config.yaml
d_mlp: 512
activation: "swiglu"
norm: "rmsnorm"
rope_fraction: 1.0
bias: "none"
tie_embeddings: false
init: "normal"
init_std_o: 0.0394
init_std_up: 0.0394
lr_mult_up: 0.912
beta1: 0.95
lr_head: 0.0057
warmup_steps: 200
decay_fraction: 0.78
final_lr_fraction: 0.0
Each number is 128 + 32 x the weight over its row's rms, rounded and kept within 0 to 255. Layers, rows and columns count from 0. The size above them is the row's rms in percent of the matrix's.

# layer 4 MLP down (transposed), 512x192, rms 0.0856, rows 272-317, columns 48-95
size [ 97 101  93 109  93  91 102  98  97 105 103 105 105  98  94 100 100  94  95  98  95  93  96  90  98 108  99  99 107 104  98  95 107 108 101  97  98  93 108 101 104  94  94  93 103  89]
[[130 130 100  85 127 120 119 119 124 138 123 145 128 116 115 150 126 117 114 162 125 123 216 167 161 209 120 182 112 106 145 122  79  64 125  85 130 121  95 160  83 121 113 118 119 148 116 169]
 [110 190 116 151 132  60  97 104 151 114 145 177 147 107 120 125 137 166 153 201  44 168 137 162 163 115 148 158 149 107 128 184  83 138 169 157  78 111 104 153 129 211  78 154 120 165 189 119]
 [101 107 159 148 170  81 114 107 147  98 128  97  80 142 126  77 113 105 157  81 167 119  71 141 166 146 107  94 155 132 117 112 127 110 162 106  86 144 146 136 153 102 191 164 145 119 131 151]
 [141 130  64 162 119 123 126 153 135 173 113  69  84 104  96 113 110 174  94 118 149 110  66 112 167 157 116 120 130 109 112  95 119  85 134 136 160 126 146 171  72  87 161 122 135 125  85 206]
 [118 183 117 159 116 144 145 170  97  68 139 152 107 163 138 102 138 225  83 151 195 120 104 127 135 163 176 171 120 127 107 170  93 141 100  90  50 122 109 107 161 175 177 151  86 118 104 109]
 [129 120 149 118 116 147 151 147 144 102  98 135 172 143 142 196 101 105 150 198 192 151 124  99  72 134  95  92 154 139 136 122 128 143 179 141 104 139 149  99 148 120 158 107  79 159 120 122]
 [131 114 150 112 167 145  94  75 178  74 104 166 142 167 109 131  90 122 160 142 145 143 119 122 155 109  97 147  46 120 117 114 102  66 119 170 128  88 157 114 160 145  77 139 143 113  92 112]
 [ 92 116 150 191 158 132 104 111  63 145 146 169 101 164 150 119  69 128 117 174 135 205 137 161 127  55 155 154 113  93 106 139  81  90  99 104 132 129 164 116 117 144 171 120 181 129 107  51]
 [123  95  74 158 124 140 111  81 145 101 124 139 142  80 132 124 120 164 107 184 153 131 198 177 107 120 154 165 111  82 158 135 144  75  85 126 112 114  66 124 128 100 103  99 126 127 120 155]
 [148 136  90  95 181 149 159 148  98 113 124  78  95 138 184 138 149 119 127 156 116 127 170 142  84 120 136 124 144 175 159 166 104 112 107  85 128 123 171 112 108 109 136 141 123 121 155 157]
 [174 126 145 161 110 169 140 128 153 110 166  83  89  62  93  98 104 134 130 112 133 166 157 180 135 112  90 107 173 128 109 116 110 173 133  73 191 150 160  76  99 163 104  94  79  38 102 129]
 [100 102 158 146 164  99  90 125 133 119 140 114 134  61  90 106  98 181  87  88 159 113  97 156  88 133 125 151 145 125  96 136 120 155  66 116 113 143 147  57 117 121 163 142 132 109 129 171]
 [126  38 100 151 100 117 160 133 158 129 126  85 150 159 175 140 113 162 139 120  74 119 134 132 162 134 150 141 168 107 168 144  66 161  72 136 143 128 110  82 110 157 136 138 146 152 146  94]
 [138 140 139 115 101 134  75 120 120  95 109 184 113 121 109 134  67 143 138  73 137 104 143 140 109  61 140  92 139 102 200 143 162 155 140 111 120 136 135 153 119 101 120 121 127 126 120  93]
 [142 192 168 141 133 124 151  86 120 146  94 139 140 145 137 140 121 153 173 140 129 164 153 170 134 164  84  68 133 129  78 148 124 210 110  97 101 127 123 126 132 201  53 145 131 117 162 121]
 [133 121 154 140 153 123 176 129 107 132 137 165 176  82 107 122 159 152 132 111  98 124 138 134 147 107 126 201 151 153 155  92 148 171 134 111 150 129 129 110 154 223  66 112 159 110  69 162]
 [131 154  81 162  94  89 144 126 145 105 137 112 125  56 117 175 138 121  98 173 135 152 129 129 167 154 124 143 140 140 156 131 189  55 188  93 108 165 181 126 109 111 183 132 133 130 104 131]
 [125 124 165 183  95  90 128 140 145 154 129 127 167 100  77 138 189 124 195 143 140 139 110 146 116 154 146 137  99 129  41 168 150  88 143 123 106 137 131 116 117 193 108 171 116  64 156 142]
 [148  63 144  96 173 115 139 112  98 157  98 166 131 137 101 111 153 168 102 118 114 193 129 154 121 124 105 113 131 108 164 102  67  81 116 141 130 141 130 125 133 156  59 128  75 176  62 151]
 [115 172 125  75 122  91 128 146 114 120 144 174 116 108 164 152 152 122 144 159  28 132 164  95 183 110  83 104 123 177  63  89 163  82 139 144 164 116 135 135 111 140  92  97 142 119 124 109]
 [137 134 172 153 131 131 100  97 179 124 146 119 147 115  98 124 147 140  75 158 154 138 180 154 149 150 127 133 132 117  86 137 153  88 122 113  91 160  84 155 148  32  92 169 154 104  99 153]
 [116 179 162 114 137 137 138  99 119 108 116 134 205 106  96  92 147 174 132 126  59 118  83 126 137 121 136 150 103 171  75 152  78 114 125 159 138 118  88 105 137 173 206 121 161 124 113 149]
 [118 170 155 136  80 138  91 119 174 116 109  63 106  98 136 129  70 130 103 101 136 156  94 146 122 135 150  81 185 133 150  79 162 199  72 142 138 105 111  95 164 116 132 109 108  80 114  72]
 [130 104  77 118 131 119 119  94 100 137 152 121 115  55 157  64  93 126 122 159 129 150 107 130 133 114 134 116 155 145 153 183 110  99 128 150 166 119 196 153 137 128 157 159  77 158 138  74]
 [190  96 134 148 164  76 137 190 118  85 128 133 149 108 123 122 133 156 146  80 128  72 122 168 140 170 103 148  94 173 150 111 114 115 110 120 141 160  89  95 116 101 119 119 172 208 151 164]
 [135 144 209  97 159 130  73 121  90 119 122  87 137 142 111 130 146 100 130 127 112  65 120 127  91 161 131 147 164  88 106  95  97 167 139 157 143 163 108 150 131 108 157 147 119 143 209 149]
 [129 127 170 167 169 120 168  59 144 159 141  98 105 158 204  99 168 103 224  80 107 170 153 154 154 140 151 104 117 148 101  21 156 164  91 130  89 193  87 121 144 134  73 139 157 111 130 169]
 [137 148 152 107 165  95 128  76 129 178  91 182 148 163 192 172 138 135 151 179 161 126 123 149  80 178 157  97 164 115 104  84  88 120 131  75 152 146  88 143 128  77 130  99 124  58  86 111]
 [139  99 137 152 169 110 115 108 138  71 123 197 150 127 172  91  97  82 183 104 108 104  56 148 132 106 157  63 130  86 139 134 159  78 143 102 116 131 152 127 145 125 236 130  79  96 119 131]
 [135 152 132 139 132 221 236 182 152 109 147 147 140 155 141 123 127  25 142 132  99  66 152 106 129 118 112 122 161 174  91 116 125 177 154 155 131 129 146 117 102 120 154 129 207 133 135  79]
 [136 183 127  73 108  81 190 137 108 147 183 126 131 170 185 115 153 127 121 138 118 162 161 168 108 163  90 147 183  93 173  92 177 141 165 145 169 153 168  74 122 121 119 136  94 166 130 114]
 [106 126 128 166 127 102 105 101 121 146 163 183 141  95 119 121 125 112  73 149 167 155 139 129 129 112 155 147 122  38 208 101 125 107 148 192 158 137 124 115 108 145 124 122 164 156  92 134]
 [136  81 163 130 126  63 172  99 119 134 157 142 124  84 145 141 123 143  82 187 144  66 131 133 110 163  97 121 137 161 131 148 147 136  77 149 101 116 146  70  58 151 148 188 128 103 156  89]
 [159  98 164 134 147  54 130 131 130 172 147 154 161  87 154  81 144 115 172 130  92 153 166 102 130 172  69 151 113  84 129 114 134 182 122 142 129 129 159 154 127 162  80 132  96 112  92  98]
 [102 149 126 128 100 151 191 215 112 109 103  99  72 165 118  96 170 120  93 132 101  95  81 112 109 150 144 122 158 217  54 107 143 112 117 104  83  83 171 136 129 175 155 141 106  98 114 159]
 [ 92 109 133 134 153 140 132 155 155 101  93 135 109 132 134 141 156 124 121  78 120 143 145 114 137 151 120 169 155 104 157 120 142 129 146  81 119 126 151  57 127 127 102  96  62 150 137  78]
 [143 133 134 137 124 163 168 122 170 206 163 131 157 126 136 150 165 125 149 122 123 170 102 141  84 103 121 142 160 147 152  83 138 100 130 116  79  85 130 142 101 134  68 100 132 127 143 119]
 [130 121 143 145 172  83 104  88 127 123 121 166  58 162 151  75 101 172 108 154 112 141  98 134 143  91 208 138 130 152 107 130  98 150 113 105 148  97 109 134  88 167 138 173 163 127 123 148]
 [132 134 189  82 179 114 151 141 144 167 121 157 102 151 153 156 140 110 158 102 140 125 153  94 150 136  99 120  61 144  72 110 137 129 165 163 148 185 203  99 102  88 179 114 128 165 102  94]
 [ 48 132 129 116  81 132 115 134 118  95 192  87 127 116  51 140  72 146  37  96 107 107 129  91 188 163 123 156 118 100  96 128  99 132  94 125  92 138 175 145 116 101 101 157  73  81 103 134]
 [118 160  90 119 145 165 150 133 169 129  58 101  87 155 103 112 108  73 145 101 170  91 183 152  99 145 113 130 242  98  94 130 137 166 160 135 139 145  85 123 128  58 132  43 105 149 118 157]
 [101  99 128 104  86  53 128 134  53 165 172 131 180 121 103  83 158 170 171 141 108 106 141  95 135  99 167 229 112 109 131 135 125 102 138 110 156 130 106  67 119 115 121  80 144 134 156 129]
 [114 104 154 172  56  94 109  95 127 107 202 143 137 109 166 148 176 144 144 105 117  95 104 149 142  82 113 129 165 176  95  99  40 113 131 148  65  83  85 121 137 192  87 141 135 131  99  74]
 [140 169 164 177 105  70 123 161 153 163 149 138  68  61 134  96 118 130  83 123 122 144 131 152 158 120 143 210 165 104 101 160 138 107  94 117 141  86  95 115 102 157 120 109  88 179 103 126]
 [133 142 156 151 138 126 103  58 125 154 176 195 156 119 137 112 118 119 140 121 155 105 113 176 139 166 132 171 129  85 166 125 151 125 168 206 120 111 109 118 133 147 141 119 212 121  88 111]
 [194 153  66 137 198 127 117 137 165 138 128 137 129 118 128 197 145 166  61 138  83 143 146 162 138  33 144  77 120 129 114 128  87  97 154 137 110 155 124 103 180 138 192 141 126 126 127 118]]
# layer 4 MLP gate, 512x192, rms 0.0831, rows 273-318, columns 48-95
size [ 94  91 102  92  99  99 107  98 109 111 101 102  97  88 106  99 104  92 101  92  91  87  98  97  94  99  98 104 103 100  99  98 104  94  96  95  94  97 102  97  92  94  94 103  89 101]
[[139 127 133  94  87 145  90 140 191 154 158 115 162 139 129 149 105 158 105 148 139  60 127 125 108 194 150 135 107 121 124 109 138 183 120 105 161 117 129 161 123 165 134  68 190 190 125  52]
 [ 83  96 110 112 123 147 124 119 120 192 121 191   2 173  98 105 154 165 146  61 130 120  99 160 104 112 140 163 104 167 201 103 141 136 134 185 116 131 150 113 101 120 199  98 121 156 127  80]
 [176 128 139 117 127 180 102 128 112 144 104 152 149 127  96  82 122  95 144 189 130 116 119 222 132 105  76 113  87 131 168 167  93 148 137 134  54 157 127 146 145 170 175  91 116  75 185 139]
 [144 144 106 111 114 116 124 105 115 127 116 105 147  98 121 125 122  90 163 138 107 110 180 144 109 118 115 117 120 120  57 103 124 112  76 137 116 150 114 109  85  68 117 130 126 194 148 146]
 [ 75 106 122 169  95 133 155  61 125 124 121 112  94 133 103 162 159  84  72 132  87 167 134  83 217 176 148 131  94 127 148 138 130  76 136 156 183 119 187 156 149 141 109 155 105 117 134 126]
 [ 97 182 125 185 185 146  79 140 126 138 146 151 143 135 134 118  93 110 135 157 129 141 103 159 115 170 126 139 156  77  71 119 102 149 148  63 100 126  98  90 165  92 170 120 163 105 135 191]
 [122 151 105  73 161 161  64 126 147  87 126  61 134 107 107 128 115  87 112  85 104  82 124 132 121 109  82 102  89 117 199 103 125 126  89 113 158 118 108 125 187 201  66 169 130 113 129 126]
 [138  89 135 153 168 121 139 134 118 137 137 141 173  98 130 133 116 133 131 163 115 127 114  98 138 148 138 141 148 137 159 123 153  96  75 185 108 147  91 193 183 140 122  84 142  70 156 148]
 [153 152 164 166 153 117 171 118 134 139 109 122 135  91 156 125 131 116 136 108 224 180 154  55 158 119 127 119 143 101 167 122 176 153  93 105 113 141 132 118 106 133 122 189 130  99 140 138]
 [144 127 166 169 118  96  77 130 135 119 183  98 109 160 107 155 106 141 101 145  53 175 119 154 120 113  92 106 128 158 157 134 121 170 111 103 179 138 146  82 150 125 115 104 110 122 110 139]
 [172 165 144 145 103 126 124  76 125 133  98 167 107 131 131 131 152 137 187 193 136 133 141 159 131 146 156 130 117 108 164 128 112 129  80 139 188 183 121 166 116 150 188 133 153  51 159 155]
 [136 105 153 143 107 140 109 102  80  80 114  80 205 120  83 123 123 106 139 149 109 150 178 123 143 132  79 141 183 157 132  57  85 129 119  88 138 118 123 122 155  84 145 157 109 175 155  98]
 [136 100 130 136 153 163 159 154 196 194 162 110 128 135 159  95 111 147 128 114 122 123 106  95 171 125 173 147 149 157 180 184 111 178 196 176 119 101 148 126 102 138  91 163 106  59 117 168]
 [101 181  98 121 167 109 165 164 112 136 132  75 153 142 147 121  94  91  77 121  90 164 115  68 124 142 156  97 156 103 147  91  72 150 120 164 138 114 169 175 169  55  93 132 113  95  75  82]
 [109 100 118  77 111 109  58 129  95 176 153 138 161 107 138 149 128 113 109 161 142 118 140 110 117  67  92  97 152 117 120 169 113 179 146 127 101 202 110 118 118 151 171 164  78 163  82 117]
 [149 108 140  79  97  63 120 175 186 110 137 122 102  96 112 146 141 162 126  58 127 114 121 123 142 116 138 133  85 130  90 113  98 150 148 121  94 157 121  74 133 160 199 153  70 138 142 141]
 [139 114  59 129 122 111 108  84 105 132 103 125 129  58 168  96 136 134 101 114 129 135 146  74 132 162  90 103 127 102 130 129  86 169 178 103 116 138  67 100 141  61 129  85 140 207  87 157]
 [101 127 113  79 143 112  94 139 174 143 163 157 102 109 125 100  86 101 159 149 112 117 115 189 105  90 126 102 115 147  80 163 147 131  91 174  57 145 118 148 111 131 150 111 135 184 133 139]
 [ 81 119 122 102 138 114 107 123 124 146 163 197 187 153 102 154 126 104 124 121 102 126 127 151 142 125  77  96 117  83  83 159 142 185 119 131 160 138  92 142 110 217 156 137 139 177 133 133]
 [169  90 164 176  87 150 125 120 161 120 111  97 154 133 135 125 103 142 121  99 155 100  98 134 134 100  57 161 151 115  96 158 145 105 151 126  49 113 112 171 128 104 159 182 134 120  74 140]
 [141 115 131 100 188 135 197  99 149 111 137 202 232  90 167 193 114 169 118 136 119 144 130 160 167 128  72 139 143 147 106  96 142 141 126 184 127  65 191 219 108 140 118 108 142 151 119 158]
 [119 107 170 103 115 135 135 167 115 130 134 122 112 162  89  97 117 120 156 126  34  27 134 167 170 114 124  71  61  68 152 153  97  58 156 136  98  99 127 155 113 140 109 107 149 110  93 102]
 [144 137 126  60 143 151 200  96 138 115 183 137 122 112 143 106  63 141 128 122 122 139 107 106 152 111 139 174 140 119 115 156 129 146  68  85 156 139 150 149 128 113 183 122 137 158 153 103]
 [102 162 128 157 190 159 117 148 113 161 118 116  95 144 146 142 169 122 117 161 141  98 153 173 116 121 143 161 154  59 100 102 152 159 112 133  70 131 128 150 157 151 125  86  99 103 111 145]
 [136 130 116 153   0  87 197 103 140 117  79  99 134 133 125 128 124 128 148 148 134 191 174 127 150 114 107 133 121 115 152 153 197 174 155 124 116 145 144 131 130 109 124 123 134 174 216  81]
 [124 121 172 137 125 113 160 212 147 131 175 106 163 100 107 105 159 132 108 107 113  87  81 131 109  81  91  95 111 143 162 177 134 150 161 103 108 177 127  90 106 128 226 122 130  96 119 119]
 [107 131 101 128 117  90 121 150  99 113 145 155 124 188 103 130 218  97 221 139 104 139  85 201 125 119 136  79 156 143 140 151 107 162 123  87 104 114 176 160 188 172 156 185 215 130  93 160]
 [ 73 121  96 160 150 145 143 155 105 140 162 129 202 118 132 133 164 120 145 167 114 146 152 113 142 156 164 170 141 153  66 125 186 136 164  34 142 154 119 136 147 113 178  92  72 139  73 131]
 [129 107 101 150 122 178 101 153 168 147 105 144 120 113 104 128 123  90 128 133 127  80 116 168 118  89 134  97 110 110 117 181 112  55 136 168  90 145 241 165  74 175 145 100 168 161 138 136]
 [100 142 123 164 146 107 192 128 120 152 166 119 119 102 124  62 181 197 124 126 119 126 114 117 137 141 105 170 135 138 208 119 171 189 111  92 174  88 148  79  90  64  97 169 118 177 118 153]
 [ 81 136 121 100 129  89 156 130 103 128 158 142  98 146 114 119 145 116 166 108  77  99 140  57 123  94 142 114  72 136 166 110  96 113 127 104 223  99 112 147 113 196  75 106 148  93 106 125]
 [175 109  95 149  69 169 116 122 126 159 130 131  92 105  90 154  95 104  97 155 105 153  98 103 137  92 112 141 146 135 142 144 164  87 119 141 144 139  68 138 149 103 187 119 124 157 115 134]
 [137 163 117 129 121 113 170 131 105 102 128  75 175 114 136 123 113 157 134 136 106 127 166 141  76 161  91 103  82 151 130 118  93 100 102  94  87 108 131 122 117 132 117 132 144  58 124  79]
 [ 78 114 190 122 127 130 125 160 164 143 125 164  59 185 164  91 178 109 181 100  92 105  99  95  97 116  96  87 125 165 119 123 118 157  80 111 117  89 165 131 148 108 156  82 104 143 122 137]
 [113 153  62 131 159 163 145  36  71 140 124 124 116 172 114 136 148  73  90 133 107  78  89 110 140 152 117  99 137 172 119  95 105 152 122 102 133 157 149 122 119 155 117  89 112 176 136 103]
 [ 93  72 187 140 138  89 175 129 107 124 104 124  67 122 130 115 115 100 146 189 126 158 129 138 143 104 171 137 119 155 152 107 166 122  96 110 121 132 146 141 143  97 109 112 125 185 164 171]
 [168 105  71  89  93 143 140 107 147 135 133 149 186 153 126  87 137 146 136 121  78 200 150 115 144 143  88  95 152 174 188  93 151 150 169 159  78 121 113 105 153 125 118  96 152 155 122 153]
 [141  64 113 154  56 185 170  98 191 137 157 143 101  57 105 136 104 131 120 177 121 199 122  93 119 106 120 171 128 122 169 104 151  98 137  66 122 150 133 168  76 166 138 156 137  78 179 164]
 [173 107 122 132 109 153  97 159 125 124  40 148 180 108 108 107 158 144  92 124 191 122 124 158 106 126 106 132 119 124 120 146  74  98 141 125  96 125 151 104 135 134 144  88  95 171  81 137]
 [149  87  89 131 120  78 135 149 116 118  93 128 115 184  90 108  72 104 192 114 132 194 141 125 125 118 159 141 180 109 130 142 115 194 175 141 122 187 134 137 161 111 134 141 144 172 137 172]
 [ 88 126  83 139 184 192 102 144 101 167 174 111 134 136  84  94  74 114  90 106 101 158 169 171 133 124 167 128 119 144 100 129 110  89 130 125  83 138 174 118 148 102 141 122 166 124 141 160]
 [ 98  66 137  63 112  79 106 115 147 194 153  86 101 146  92 128 140  87 142 130 106 140  74 142  85 130  64 106 103 143 167 172 140 184 103 123 100 160 122 112 112 151 179 132 131 101 153 134]
 [113 133  87 117 115 140 151 129 154 189 135 120 112 137  94  56 149 156 122 104 136 100 113 119 128 124 110 111 123 143 132 161 137 156 152  40 141  80 161 185  98 105 137 160 109 138 250  96]
 [143 158 240 140  55 111 128 152  72 112 107 145 125 110 121 136 154 157 151 148 150 107 141  74 139 118 176 105 110 147 158 145 147 148 120 155  83 143 130 145 187 137 105 132 110 123 125  67]
 [ 73 141 169 143 127 106 121 157 148  92 123 101 123 118 123 113 136  96 124  97 150  83 102 127 132  69 156  49 139 122 179 154 147 131 159 181  65  44 145 124  89 137 124 101 155  93 153  79]
 [135  89 117 116 127 151 113 178 117 161 177 156 141 128  98 186  69 116 136 156 107 162 154 109 163 100 130  75 165 117 173 181 138 189 173  96 137 135  97  79 119 110 199 152 110 110 152 168]]
# layer 4 MLP up, 512x192, rms 0.0815, rows 273-318, columns 48-95
size [ 99 102 104  87  94  96 100  95  97 104 103  96 106  90 105  99  95  95 107  91  90 101  88  95 101 100  99 111 104  93  94 103 102  94  97  93  90 107  93  96  93  96  93 103  87 104]
[[113 106 138 141  70 100  92 159 177 108 148 103 187  82 104 194 129 122 150 192 171 112 105  70 136  74 113 156 121 120  66 133 122 105 126 115  93 101 104 158 144 156  51  97  86 134 125 150]
 [206 201 124 140 103 209  85 147 159 149 126 181  97  80 110 163  62  86 208 167  99 124 152 127 150  94 176 180  81 133 174 145 165 115 111 130 135  63 106 104 136 135  94  97 136 113 104 162]
 [168 106 106 108 155 216 148 116  92 118 137  96 130 135  99 124 151 179 120 111 102 197 108 124 124 139 103 148  73 153 113 146 130 128 120 113 138 182 217 198 141 172 115 153 127 130 115 157]
 [152 144 146 132 108 170 159 135 120 172  84 120 140 191 129 137 117 121 162 142  42 121 161 139 157 141  67 117 128 172 118 114 131  73 161 186 155 106 125  85 155 116  90  99 138 140  94 152]
 [139 148 159 131  93 128 146 102 167 111 123 168 134 116  94  89  17 154 135  96 174 102 167 122 153 109 156  92 140 140 144 149 172  72 146 137 137 100 146 170 160 156  94 118 153 134 190 117]
 [141 149 103  84 115 134 104 179 135  85 161 169 173 128 106 148  91 110 175 158  70 106 104 156 122 139  74 104 139 137 108 163 114 120 138 170 163 153 152 121  99  68 138 115  84 192 174 140]
 [174 150 155 129 140 108 134 103 122 138 137 107  86 205 214 137 131 197 194 103 144  99 213 117 129 159 144 143 123 137 144  89 123 136 153 122 102 108  95 153 127 145  72 175 153 146 122 161]
 [152  55 163 215 165 158 117 166 110 145 158 156 120 126 110  71 155 124 137 161 172 129 161 107  69 109 146 150 115 129 130 115 106 112 150 131 101 121 103 128 110  80 123 134 100 100 193 142]
 [157 131 138 138  79 129 111  50 186 163 125 146 143 138 146 130 131 116 149 140 143 168 160  76 148 122 133  76 124 101 141 161 145 122 121 136 104 158 156 182 112 106 171 120 137 141 135 185]
 [127  97 199 118 119  93  65 160 137 106  96 115 118 191 141 137  80 145 134 118 100  95 169 185 148 143  92 113 142 134 133 118  75 161  78 192 139 115 104 131  59  76 165 136 120 132 150 149]
 [104 151 130 136 145 138 161 123 125 104 172  84 153 119 117 156 150  78 151 149 123 134 160  78 105 116  78 156 128 140 124 133 145 124 111 138 206 205 158 124 118 142  90  97 131 142 194 133]
 [131 114  85 180 126 108  69 124  88 129 103  20 106 108 190 161 129 154 109 180 122 124 174 150 157 119 105 141 129 105 120  59  99  95 159 194 108  84  90 138 112 177 103  82 131 129 138 113]
 [147 134 119 107 116 125 126 106 136 108 152 186 134  45 130 107 108 173 172 160  39  62 141  99 113 119 135 136 174  93  98 161 116 164  70 111 157 110 112  81 209 139  96 104 106 106 135 144]
 [135 121 132 151 142 137 139 142 118 105 124 148 142 143 103 131 157 178 168 113 140 176 134 103 130 160 130 101  79 189 188 160 140 149  74  96 149  65 153 154 118 155 183 156 107 127 134 129]
 [116 112 114 134 105 133  32 102 122 127 128 114 116 146 134 123  75 115 165 154 117 141 138 117  39  94 134 121 128 126  93 119 166 141 159 197 146 104 110  78 120  64 190 150 144 162 227 126]
 [145 127  99 129 115 148  62  92 119 129 172 113 134 124  96 145 176 139 155 157  76 125 130 128  77 135 148 134 103 162 165  85 170 190 109 133  89 128 104 103 139  93 115 116  92 197  99  89]
 [ 98 137 125  65 123 108 121 127 196 146 132 115 171 131 106 110  84 131 152 125 130 126 157 105 130 127 150 136 141 112  80 128 103 145 142 157 108 148  96 125 127 154 146 118  74 132 127 201]
 [ 87 130 114 187 127  89 112 145 107 105 144 130 147 133 102 101 210 118 145 117 124 163  56 133  98 110 166  92  99 183 139 142 204 113 114 104 193 155  92 136  99 117 122 168 136 123 121 149]
 [145 181 157 161 124 127 124 119 107 148 107 131 130 146 153 129  95 104 124 140 127  65 139 123 133 164 105 192  88  83 153 152 134 143  93 126 130 139 163 151 107 148 144 102  83 132 133 167]
 [110 132 103 145 163 121 174 160 143 129 132 123 117 136 135 166 121 127 181 111 137 143 126  90 110 117  91 136 117 135  41  98  87 145 163 124  76 129 158 135 122 108 158 141 147 126 159 197]
 [130 109 104 156 164 115 182 105 133 154  65  99 109 106 102  94 128 152 116 136 119 106 121  90 137  72 111 181 184 125 139 111  72 102 138 150 145 161 164 153 140 163 162 130 104 144 138 105]
 [127 139 126  57 141 122 152 181 146 132 153 179 134 103 105 143  83 154 121  97 173 138 111 150 119 115 111 118 185 164 137 139 136  95 126  79 143 133 128  59 113 152 110  59  77 138 128 170]
 [144 104 138  91  54 147 119 111  99  88 126 117 137 197 113 114  75 133 132 137  58 135  98 145  84  87 103 106 112  98 155 132 180  98  93 123 111 200 173 128 127 179 164 135 195 153 159 177]
 [177 131  91 130  90 137 154 118  84 127  64 126 129  77 118  57 134 123 126 131  97  78 132 135 104 134 120  95 149 134 135  98  91 137 150  56 123 152 120 108  77 106 175 156 125 133 132 126]
 [177 120 141  62 128 163 115  82 137 191 124 131 123 172 113 194  87 133 155 149  89 105 152 144 126 129 109 130 142 180 101 154  70  86 136 182 178 169  90 154 160 127 112 152 125 194 160 163]
 [137 176 130 134 150 135 203  12 125  94  72  99 114 116 121 110 174 144 108 118 143 149 118  83 111 132  97 139 129 131 150 120 108 130 101 175  74 152  79 162 107 165 182 144 144  80 160 100]
 [155 140 195 180 111 103 118 116 155 114 137  81 105 183 161 125 106 142 140 115  97 134 145 153  65 164 139 105 140 117 147 122 135 127  98 114 169  85 180 104  68 124 163 115  73 152 111 131]
 [120 127 113  73 124 114 130 106 146  95  94 121  92  77 139 102  79  89 127 112 123 130  99 138 119  74 117 110 125 137 164 127 121 153 108 113 179  51 194 132 113 126 142 115 132 193 110  80]
 [107 137 182  99 158 164  82 129 128  84 130 157 128 107 132 143 131 104 146  88 143  85 118 133 118 158 125 201 141 110 161 108 145 102 210 121 123 106  76 149 146 164 107 136 108 100 101 103]
 [ 78 154 116 143 118 109 157 157 133 112 201 121 174 110 108 115  93 107  87 150 129 130 100 119  93 121 144 149 159 123 170 114 126 123 158 108 181 179 141 151 199 123 115 149 129  80  95 201]
 [170 108 121 147 151 138 119 190 190 114 146 143 140 123  86 135  97 149 154  88 103 157 111 138 146 127 195 121 127 148  94  91 114 108 189 105 143 134 134 229 127 112 141 168  65 164 144 206]
 [126 150 169 169  97 104 135  82 137 136 125  94 103 115  79 178 147 131 122 160 150 131 155 167 102 171  97  82 163 132  99  86 133 131 141 182 152 162 107  91 145 115 148 179 110  76 129 146]
 [215 106 113 131 141 114 122  70 120 130 161 191 140 187 132 139 163 165 141 103 129 178 144  59 140 131  91 159 111  74  90  52 157 163  91 137 104  97 108 157 103  89  82 152  71 138 138 141]
 [103  91 106 151 161 135 125 141 141 105 145  44 136 115 106  88  94 121 141 203 156 116 140 111 131 160 160  93 130 107 136 123 137  81 142 142 145 115  97  74 138 128 106 162 162 107 155 128]
 [123 160 152 145 133 123 124 115 108  98 168 110 104 128 107  95 158  79  83 137 138 123  90 180 135 133  90 127 120 142 122 157 183 108 145 190 133 140 124 162 150 102 163 115 147 121 112 118]
 [119 104 172 148 133 149 138 112  92 157 168 101 176 164 157 145 135 147  93 176 156 101 147  92 131 138 124 165 146 129 141 100 137 165 114 141  88 146 155 135 107 148 126 104 111 116 105 135]
 [ 97 164 112  94  64  89 138  98 148 190 102 149 201 160 149 149 140 156 119  57 127 145  91 138 159 140  99 164 130 122 204 130 121 169  89 171 125 119 102  97 112 109 123 104 140 146 123 131]
 [125 101 174 149 106  84 146 148 130 133 132 116 187 123 172 161 119 166  66 107 146  81 144 119  82 147 125 170 158 156  68 119 116 195 148 124  96 123  96 129 114 100 134 139  82 220  66 106]
 [ 85 144 134 127 116 133 145 137 176 108 136  61 109 114  90  96  61 138 154 153  93 103 148  89 112  90 119 144  86  93 108  96 148  81 176 114 117 107  92 130 172 142 118 137 154 100  73 104]
 [131 113 130 148 115 148 179 174 147  50 122 137 121 182 133 129 112 118 130 151 101  99 116  87 165 146 152 160 161 120 110 114 119 197 172 176 113  87  80 149 165  95 153  99 166 191 115 101]
 [109  50 126 189 108 117 150  98  86 121 146  70 112  74 142 121 151 117 155 111 118 143 120 156 168 125 168  68 111 190 185 123 148 125 138 175 115 111 138 123  89 115 151  87 140 119 110 102]
 [129 131 153  77 116 126 104 151 129 131 142 147 164 136  95 105 106 137 154 168 183 135 156 170 132 211 117 114  79 128 128 127 157 202 117 140 169 164 146 150 119 153 190 164 101 115 101 155]
 [107 140 157  78 152 194 152 117 120 138 133 139 101 176  88 180 141 179  82  74 131 148 138 146 155 104  60 146 119 129 141 108 112 148  76 132 136 157  93 147  63  66 144 137 121  78 156 158]
 [173 142 109  41 162 204 119 127 108 102  89  90  80 101 121 190  81 112  92 129 118 188  94  95 131 120  90 125  75 129 137  85 116 165 147 139 167 220  74 142 130 102 144 134 144 182 100  88]
 [148 126 181 105  89 155 145 141 137  81 106 129 146 128 162 206 180 150 141 164 129 113 130 117  95  97 165 123 157 131 153 134 158 191 148 137  92 152 184 124 142 102 111  14  92 168 145 141]
 [198 134  65 210 134  96 110 125 197 155  87 101 147 100 102 125  88 195 132 123  87 106 183  89  90 126 136 158 139 167 115 141 154 159 125  92  88 148 190 140 150 109 102 138 133  95 185 111]]